Weights of a small GPT-style language model, trained from scratch on English Wikipedia: rotary positions.
Each number is 128 + 32 x the weight over its row's rms, rounded and kept within 0 to 255. Layers, rows and columns count from 0. Numbers have three digits each. The size before them is the row's rms in percent of the matrix's.

# o: layer 17 attention output (transposed), 128x128, rms 0.264, rows 14-31, columns 64-127
# v: layer 17 attention value, 128x128, rms 0.298, rows 15-31, columns 64-127
# q: layer 17 attention query, 128x128, rms 0.145, rows 32-60, columns 64-127
# k: layer 17 attention key, 128x128, rms 0.155, rows 32-60, columns 64-127
o14 077:120120118127108118125127132112122145102142105119069136156146075127117094120137163101126122092105074148131100125097075099088157181149169096149115135131169123118090142124091115121100114109152183
v15 075:100112158120097104129126126129169092177150160120113146094155126140129096086122140085151148126096176144076071087117097116121143108136123094133099170177145090128136103158180150116184077116096126
o15 079:126130201127099151146133104132157149104177133117102074163129108117172132125132090097148095182162174114139159145127139097168148118126111080150134156196147173136144083134148148060074082115113177
v16 081:097063144084144191112116186112153117099112138150131132166151187101105099128127120055139165116098114113098070155087167143105132170119137095065130113113140111114110053187117177117173134136113168
o16 082:128111154102090112104078099139149139150123122093088184225130133171145109094096088144177150070127112085166103078085165115186139040104095112179097119153164138134111123124185110113152128131111120
v17 076:114155149143142072145143177112126140137121156144148122138111076118131058139128133100128163190084036127121087097155107174088063210115043100096113093061091112157113142094070117105148089106090158
o17 084:114132107121166096190128134173162157111082133118107109126107147130154120064130118172083132093136088122133111220077123070119140141111156152115174149050103095127212133181133123110108147169091124
v18 069:100097122099136090119114137121103137092153089160144098186119151123146132081120109069133173113121130136128102141162157151133144154188169149135126136153163111148160171154089187152118116114104079
o18 073:135135166148114101176162128096120134176085186127115114106090155132127111108074122121110159121095134191177128135145122129110168087034131168159174132171048112139141147117181133154151134074073145
v19 085:136170046129146214146134151110086096135105126141117122099156149130124127133163095076176162150148095117134085162101144135139116117138221111122178107134143135077188129116169162144147125108149094
o19 091:183161110111115077094140130160134124133134101146169096099139091121087087121193029154170160083166174123114172112148127103116072071164128099182138150119113074107143122103151130187170086125163088
v20 075:103092173136092131144174131118107133151128129157039123105114167187134089141146097097160103160141117159123192125082131141098133109119126115120158152111102069043132091155144070105152188079104106
o20 080:177109112035094141089096149144084162146115076074079122131146100115142140205175127126135080124187066160138162129111110121064071140131159068160095174114119111107070134175142123131111193085123106
v21 071:159070105096122067136130160105124139130184148147095146175162111154159190079136127112124167105121119115149142111130141128062164119105164098174161131131153184100101166099060204132083128069206119
o21 071:109108102125162147136087152071149101143139172109093141145150111127154147201057024087112140095084104144197167158084110132111099177162128176137138139114136110087122179132081145099162090150151113
v22 084:092109154173128094126129142126109128105090105118159102122108147068150208192142169119091126149137146128081129160128159166175148169073116140156120090118147084223102074138078132121169170081091147
o22 083:133136123127129119147209123118172150139050059029116149137052109154125173139171108119154170159070068149079135129130101104167082124093086159150117128127144133127128098112105092148145114109129168
v23 077:129110134112140150133154144152111105149091140109146144133120120140162133127115189117167174097068183106153132145149115176147111110128146110077163098096098160104179115154154134140156076185139148
o23 082:137106133196071094049119091139113118101152113125137103109170108119142184120078063169144168099112113129127216162165155123169152116189110109146166116147084158137139105143080122147093134211093098
v24 067:110125164189149143145092195089136134108183119066099195122133158162137139153119175107137121146112145175109093094089086175155152159162076131117184096118171155100107057119142065084095087115171057
o24 072:195176165120136129102110127176114161087180143138238149124113109162139140149168134140147102159108109106072149101149154114163172117166128130165112144146110111126107151131122178167094148181090154
v25 080:081174143146076130141144097115134123086162099156092157104088182108134178114147128101130147098166119123102070138151124125077124104134145118124129146139096174015109061165154144095086142102097107
o25 082:149124142088103133066131146149128195147167101058129121140072074152153125092125140073122116097141111151138185057161099135173116156178067149124114143109125138131194090127099065100080065130096135
v26 073:134197097119107104099130133138087109088067103153101101126102168126113222108121091174092132139093092051138074109098143150095123127106124146150158129126145126167123158089128079185078112117133087
o26 079:077111113131130115087128145097146130178108109178125089135075137112150099113107125148127067101141142089150124114120099096236133142178124151144113138071102120155140103130130138103141193110120133
v27 088:068148107104179162111142149130122121107152098164118138144123102117127106129111109114152114126101097114137062147119122109135119182126124088115114128123118092130150096147103125065127153130118125
o27 089:126085068127137099154135143132171140145143164109074106121079133097134134117084104116144178122158163130146075070084144115132119148166137078152102068155190145160140111212205139097110163117102175
v28 088:106087127143085128174131167133122115149145101107143143173120175133147068150121138113142134162133067153117136095126177105145139163151153126156129153102139133180118182107069083050170064078148183
o28 089:077130117150112094162143147149110110167097119060113143120167150215149152079107142125187104115140077147073120118140097129109182172127119089120140097116106110134144145066149172163130153176067079
v29 065:099110110128118107157143129116107131145169119131148116163096150120102156123156088115124140151133127157175133158082061088188128110112108152075208138174147147156159125168107130165099099061206096
o29 074:159133123111141099158120165116112099128170145180137111106177106112115110179083163130143174151078152092066152147119116157111127089037111156131097142129182126132141120135143097114213146122136059
v30 073:115112132162085088177118151093142135131141198109137142090157112176084142185163131125165121166100116099139127118172157140122054162129076126089173093156138098188178147159120165094127073138113164
o30 079:150125100097180111175054154121105073148111092075118096137158141124070170183174106153170145150099071100138090088142109139152136175055122082153150142184110152173121187147166158126093110196160112
v31 076:088127150125165112138158143142161134143109088132126144134151132139131133180131171173092134114187122099163106108117146119107115183162172101169109110114139138115085119079118136107187124081097128
o31 080:090096086211102100144133203136178088131136102199117135120144170163145146109103124130127170134147123138119175110153109098110175133168129087159049092154126125086092132194143132152213126151159093
q32 087:137112111117137105149185081111097157118116136122087123123100145137170098143179125112096091080155157090127091126102124134131078146126095144140135144144165194128104159115107074162142110179149126
k32 087:104143108129112104099094160132092154162139119123178153105150115155117143110089080109160123098091114128109065147099113137085158063161147099192132166162106127138173173143129129149159158109128166
q33 091:089167117099084163172156144141140159173102165118114081140115128147103104152129127092212143152138165111148110146148128136207129104113107150027075118175115171148141143090138142193069112123127178
k33 081:098021095132147082110147146144063155126139168146192144115203188130106128077125186180127127144135100093155126150097059095148177166147101151112093133138085135125196157128098142176185128096109154
q34 093:108107113124105141135127128129091105153086122127128086136081094088089131117142194104141167155137219088132114091147158155137099152142142115085110152141187095160148083100074125148086131094127118
k34 074:158092115127162157157139189086149122176133132127074109173132121202094162118125111162133137128112154144177112154115105143183171148103077143134157128130088123148172201195099094080107083184140115
q35 079:131139080085087138124180158152131101164151065119074145146139093132129093128147127116098132124166155183091100108104148172120141133092082068110145141155121143164092133184122136096150139122128085
k35 092:107116139136051145057123127093174123078124081116162081124099116093155153127122199116152117137142101125181157098085102111124162198105160136147138108117089179168080070154145123132140154169118130
q36 097:134119141122150126136116113145110187125114125111135157104134094164101019094042139136167158097127082139170195134115152152168131127136126164157159088062094158123165194158151127122118128076085110
k36 083:109135183117167107148138150144118102143095075135169135119122145214141114123112063159101181113131102060088072104142113082144149079122103108136110149080150069145185126126104132133155135151104115
q37 093:094179143129113106113176106150137140089107163171154108118181167129129086117123114044140101096129114146131113112131104109139152147173173147169114065095103123140160113180181124154202176083097144
k37 101:152141164148162127119121124126104130133090154153175129091119110154081130101103152215096163087126231097166131126126126109145186090106147170167100175146110127114153155112112122149167118043110107
q38 088:133076096065149135142125084146120069136193113109072179166117134051148138151127123137081112119119091215154142095187119140072105123132131076093121150145071087140155106130119100168080104178152192
k38 098:133117126118107123077085148107140163154140077162160168119151105168174134190109119104114029146137098170119149132127067121063151156126148101094133141122103154118089115182178101067100099140133133
q39 092:142108076134137092109172169126135097105106169121046159119123098082147118142139157112080181110154140105105168121142164133166108160184138150085136131159134077178069151145059124153108166101107070
k39 099:122163091143136153142086098101114141195111113160094171132165142153116186119150135086081159177139121146135113111125138160113122118106115104173123108169164194141118154168141129118076138120133069
q40 114:114174140098135118123152135137106136114071158123149154130141100162169146105161124139103091109100124141095160107112107124123136093130143155134164121153120134092111127165089083058123136073124190
k40 107:149089102112134119103094110105093136096142132094136107106099141161118094069108108106186141089155154122079055111143107122164146089089141097116132158053124067149252125130112098131134095127147126
q41 097:099177143125171129128099151087160120090131114077129176183103116208144145169080168072143116149122092124144073149137119085097091098128140087081153173197082121079147116111151144114074131150105149
k41 094:133119125126117107129117096101104125142077143130135095173141204143182095154065095150099147070190130113139048112144121099126095073147137115133119107137168127137155137095133120160195102102056115
q42 107:146132114156096138116097101113125078142152136044162102147166093106101159148128142140162111219102104178128109082107137126145087135131076122108095130131132179163152118132165102103129153115158155
k42 098:095149093123117115140145140186081076104104095087129113068157145150106151139081096211149155117131104143148085134108116123111121200142165113169062197118155126135108156154098087071102112163108114
q43 112:197116077144148199172120176148137152149119161056150111120088132128145195165182069159113078108138084134095128082124113152114102157079096149157152094150186151138140114081117160092155159113133134
k43 121:057097151146092126123123136140114087148105155095146131105053091176097133115094088133183149155141207152163118141134110100144100154128108133124174087139153096106175141159087148132142127112107111
q44 101:129138090094134173075193131166119097135105116106157123166087091094096098118154132090158127125124144120069113102122087162143169176092151178082138160109144106140070134117096136129166091097138151
k44 101:135095148134135107180115167095120223097138187156090145076097140098132118097074119187176129132130145101121129130119048146199108117134057115098146140125123146201134079113102134113110099146135155
q45 117:078112170174112091121148191086157104116119100157117139118151140132158079126186161156111149111133121175113179142137085103186138075162142172115089123114219064179134156090114154171116093132153070
k45 116:127158066123106069082143192111101100140113164068142140102217126075098158127176108117090099118141148072166139071138144101167126159128128147159161108120154132122094136213109112200087137157089145
q46 119:190089152154174075141132140178157159123187123140204174137198111095113114130055133142128133132115150177137114167103092093121097128105118147129183163070078145113160192086112152161139135083114090
k46 111:115113139100131119160118134165199078103141121203116107169119188078145093148115175205138143129137126162096141173179124125104110131161105193121112127134187170088151176140129143168113128102092180
q47 114:093150168138187136082179156128120105134100066106118088149058152089156213186162171084122116150136184153133153101113134147119099192160133125198113135144071148100151060080089053065116140101144174
k47 110:145096160131128102159149121168139155149092144193127085078130142097131148130100123151168165098126072155110170113126076164115083107136157105101107154061067078082175118101083158147119145075152118
q48 079:065168118092125125180146109111154152132171181160169184125123147159181157146098125188135219143100165065134126151098119109112107088120147095119126148130093095125147101048092163124191104171142168
k48 074:161148116156143102137116115180129077128106130093096132113115115106116160102159112118148081132100199118163148126077129178127107061111093154156099077141181166218132133111145193117089166112155124
q49 085:143165112127090107122114148117141079089135054122094069109066106187120187159142090118135124175187149165094175085127137175108127174103104113170132087186152145123108104110115122099092097175158115
k49 080:110081075108083158104157178136135110105140152113119158146178131138099151123144138135162091156159099117131109130115104088081144137118117158166139166160095115155106124112154126090117175141109183
q50 085:096155134156164095126152133154093157144141090154141133114124126089126088108114172139178141157089103111084097125143082155146100076138213209201141146072161118138079138105061178114152147147096159
k50 097:171133100206156145115194136102140124129113169168074086089117143087152124114101144121121163136115167097110115112123158163191147129161110116115092097150142093150160120127092159131125133083155085
q51 094:133105102131104111081147111132104168119165054065094082134077136149115182147151142135067099159164126143096109154134148150070081135064146125094085145164169160087109139101118142144171086180120108
k51 086:187117095100155132155155136141153114092138176095110139143132139161132142118182180123106089140181135098161110140140186076113087138158110164125141089125149214105097152118092121077033069184182057
q52 089:163152122155164139166138132155211114156152114091102193062086119128128147138142151187159151120086090130150163111106162145119149096096119149152115146105130144200100130186106153118094212135094144
k52 090:100153123140095119101094091101154107151090101125131117149183126119074136167068092078139075165141125140116197088115128173089178163136133081136171073093079143212151104098170078144130120124142127
q53 090:212196104124114129130159121168133121165108192187127141074151139180126119186139115124204166120123145115133103139122128116191174123136151142136186147150109188145111143160115150123119104113144161
k53 081:138158142178130110162113216155083165129098135155105114144172129148152118145107112081132167115094144130104126085121112056099108117151116094102141090144080121115086093124160139072120170092193154
q54 094:150109135103124123121152108117159145138119172118070069195138176078127084173055171111109157105149066154130108114141147155092126154155178118160125149115152135140173115075151153234147153115057104
k54 085:081106117168145058117059142113157127106176171104145166147168172162166144123158097104114134153084125149107142146149183161132135131129111186064148142082161106141175188130126098129104142104196141
q55 098:100144110140103155157139153136134137124179097097100101137130138138126107156095063104151206107111095074181131092123132041114126113160159078155063129153188128170088116172161172131145137157149113
k55 106:125122077136113153072160131146141223109147171154120185158175120128083150147078127109113130141191091145137129157115116152065163122128146098147174143128156152129164095170204111114202114092140100
q56 101:146106173178116115202110204158158130130175109198127154130184139131189105096106131210172174097156132145159176195134126117182146070214152131170141139123153149127140142102119102118141104096115150
k56 099:103092129154074141167161172086158070101084068156060105156152131129144125165140159142116066151135143173111156089148124128103098176190109154111118151166134174091092100148112181114120166100100152
q57 099:131116036154122143139131105128121109137067137130103139145164093144154107103156133118070176099130121144113130153099112140169140169088070141109138121137140087081089128137127143144155141105123110
k57 109:196157132126119189106099104148123126166078144114155109053095121083119192122121111116063205119112132106170084103153142178143153105133127113096106129104138142182192116126098128140096107142148111
q58 110:111138122175090075111152112148151122143114148100137125084144133089142101170172120133157112176100070095102098121163076141115096148130150100162139188107154147115099157073145142145060154096101113
k58 097:133202181157072048126131102151077123078143130127116116119112130147139141053081115128184152137119127169113141112090107131143198124128100112170142114095142110070153108191092111136124122069080175
q59 106:136159084105149152096164123142153113143094144106093095135149143120098070128168128126097103126132163077139073104111146115129120086140148140138134069219140125152117085178159129119103135108058148
k59 102:095122191181121109110159086148094157129130171135155171144099133126084139100114123067124150122144123091076074142168127147129079103146124137137160154098120156163134126152185106076086113159149097
q60 114:109116120165165110109126134088101195130117131159101133137170109113130082127100126109119084096188152115126149157166144139125149144163117161134139099137143090116128067111105086103167077141155126
k60 105:093113105144129104157107114086115155115087077158147143062128141125205118148132070101166137110074160124085141138125179155157102090148106138109101132127120170130090164149074129206173058146120141